Part of a small language model's weights.
Training: a variant of SOAP for these matrices, 129M tokens, 3608 steps.
Each number is 128 + 32 x the weight over the matrix's rms, rounded and kept within 0 to 255. Layers, rows and columns count from 0. Numbers have three digits each.

# layer 7 MLP down (transposed), 384x96, rms 0.341, rows 54-68, columns 0-95
119127106108133126137128128138125123127116133123131124135119128120119162121131148128146115127129126123111151131139121125120147124139116125125139116134126128122128137107111139136120124136122119121123135133115131134135128111120106116141131129113132145135131127125134141128125130117128137128
189143186151071197176086090114172154112167129152152163104098101083182159118147103124134135107118082151107137160193077151071161103129110118163163101102129138122041124144100109078135146130127117098093068144182105160116201076130118110144083137082110162157158077106122137126160163133177164051
174119113108169094126177131140166115092089099145091172159066164131145111110131145130138114158108118162142085144194087144163126116124086133100150168082094168111119092099136101177100137145145106162137141167129144090161120162115135154130151112096095127073159157134130146137106145090095130156
135195083161158122167067120067146116086141144130112091151158168134111090083119180068141112033169093110136160073141107162088102155134161119105114162120114086144122123116130128142096152150167128101154064128120136139139135104096117127160162098182083149130129147110107140079142112124113162110
174107084065146088186114150057112088121158156137140131163107155103095162111190089255154099171150101151187151144110127088079106176111152089111108202112117075099171070214171090142127128130111050068124089088113202187087148129117111128179113165082155123142173104213133140146149181128173100139
153127046115078161108120154114148159137126109111049093079070152076123116165108128162132100094160180130103125042115115090111023080153139154078103108154174166110142189159120185150192177125120143151106100120151218123061164139172136125204112148120159153124135134115082220062066135157080161168
045126156102064110143158092153174166136117095113068107064094185130072105144129145107086106101124167143149128133102158136097139119108062156092124108117115191028179173087063120159099117146174145128166130142170106124084107059154110167175129130150127140091136138098114180123132125129128161120
085148200112127155143126087116176150140087171158102128150100081156102172115142149093171152138150122127119111113130102129121136117117121082111119105107129153107128134113120106127115171149150067152105090153133173136150117126113077140147131139110127155083104110131126190096122156141164167131
133140145132159042118174090152081119156060138141110170085107130138143127124128163065116083189098141112127173125133129133132153145125142187083173138069119168156133089130123113155110078133090107095164161118098153086105102172110094145114121100146150190106098094112150162117134129113143128178
095148125133121122154132104147183099110087088084130147142104135087127120122155110166154177070107095149111100177092150121075130111117137151144126085147155114145108152123110145130136152151142138138163128168128102151154079126118133131128128131127136121112144139126121156056097141142150160098
164141133172160155109139079180096141129136124095133082129101139116095121122126113158113117104156107129175162147135111122062112056144135152143131109129109162138145128097125167140133107168083133125150151083084112140113103145132138151121102162113140121118095114057130096098128136157177161076
146133071117148041121089114129158139108056131096089213176132086092085097128115161137134089123094154141152108144126119134176143169126113131137143155173075104043145153091140090103219116138139160123080203198130137184164182156109121142144180110078115133131165106210121095132131076115120112153
140125125130125123132124126131121141127124130135128140123129128139127132124122130130126128102132122130124129130135139134127131138133127126135128125130129127117129131124128129131132133135122128129124117125131113135129130125126129134135136128126125135128125129115129134129126124117119132129
087067130161079073092097137135113168123109122114135086141111157153160087120176107113140142071120152117127077166126114150158119177151147104123073115174165145120133103105134200114148143075230140148140036123150159133166095212097214118129122130130099088118089081154144152115141106118154109100
072104148097075103149134127147156186100108097108077076114099168162171078098143146078144115075121135115097125136106119154090088130174098106147142144122113075106118135155110133167185228121124107177147122108128120118152137113124076134146089109101163162102156193151120126171096104118141142151
# layer 7 MLP up, 384x96, rms 0.344, rows 55-68, columns 0-95
142123124054114137170107137142134113148138106156107173128135194111156163117061149117100113113107139200176093178135193070153137100129155093098098104110236133118139110099148116088153188166118141162103113163176153132077170104173082137155101117124126110204112160095108124146086138106207107112
130132152128122124092082152140126134158148138077171133092130095150101152129157117097146097145148170124139139150103096099104127153124169139162109153173121108200097149174129087125076144128094149170177096161037130119141151089132145134127118139111134167094107132117100158128195117093144176088
156167203123094147126139129151192180146152097119093138094138122095132110096145077116170102146154094133203155163135150136121060124137141164177123119092152164175154149114134129134097067135119181103148157101054154099110142152135126148095108182129109105128092155167136123142092071114154182110
148106145065075125148083138049058149108077136070074110163120160084095149135142180193131127154137098181139189192103136155116098225154115099176069165098135170083083117083112097124116096159115174070079089126101165137147173113076194122130132107092158114093097017187188054105106188070129167121
174117144096114114079108124123140117071159152166082159113178120133169173178057081131100143141185110116172117087118188070171153071071176158095162089118095141157124107066116165158106134077075170124100125146113114157148084103119120102097096126129098099181100173080175152206074132107134124128
132059132163075173070114119130124145139103137069162093144084145100138107119136121135104132126130199113114087076200105069105160158119174144218042147150141172136121110102103144117105126123101097131215137107124095109115159136071105156102132118148158147144119136185189123095142173138070158155
136088129104183123161070132128107149134157125056093123094138135106165127177117104150115141102161152170175100153151144144103096073155188144150153103196090146123136106128129152101149078137126140096149130111106121118181190088096107120104154157176108150131102091173099126090163152107077068130
198095092120087079106061122116199107119094134120134165134158084111160195120122104151115116161146098114102155145148102140078164122093187045129121082104184126101142112087180159168123110132157204126108145137153108169171118085120126098105125155140166180123112132171189092175168129140146057123
134145146080144143096136105129119114114186133136089068139146087110152124125155135100119135100141131113137124138139089110116056171140119155103135111156167095119154173119128133174159055171083142170101162138152125146114156109127109149112122108117199202089136097133114124131103100135105101108
141107194130178173115142116128134084142117125137118115126088139175117123122122087112112170114136101141156111183114095117087117196170147158108156128146126090156070121122121135102125080130140137140091155123122177142142145102197145127154169143118173151156146054074169145090082128117115104098
123083104111109130147170195229144120157116145052151179139148115139135116201160147178103145131169132126167142088110116111133136109131179161171135141101078096051100074088156125121137156078149135111002137135073118177168131130153132171056137168155069174146105086151091154097131143070145131177
124133135128132145131125134125129108125132123108128119123132110117115120138141112123131131121126129125135127130119129130123115125126122129120111122122130131133129124114119134122134117110136125125133125128124132131137134129130126126122134132132126133132124128136142129125139126120134124127
120123142162149104151098174142088131082104169139101142119148121097093102133104116020167126157148084117165161130150104140087116162094053148090101092158097139128116142135118174125136128130151199140136084143092135182144147141106095089102121116118041105104137203108136117148135143129140092104
155141133152125144118106129096149166112174108147146152131170028139147163191147142154119102117160132159130092151088171138127203096075134136165148127147153130101107060168168140094148115155132170117158104152211140113117100123085136063055137140113082120109093068086094121123151143074121083122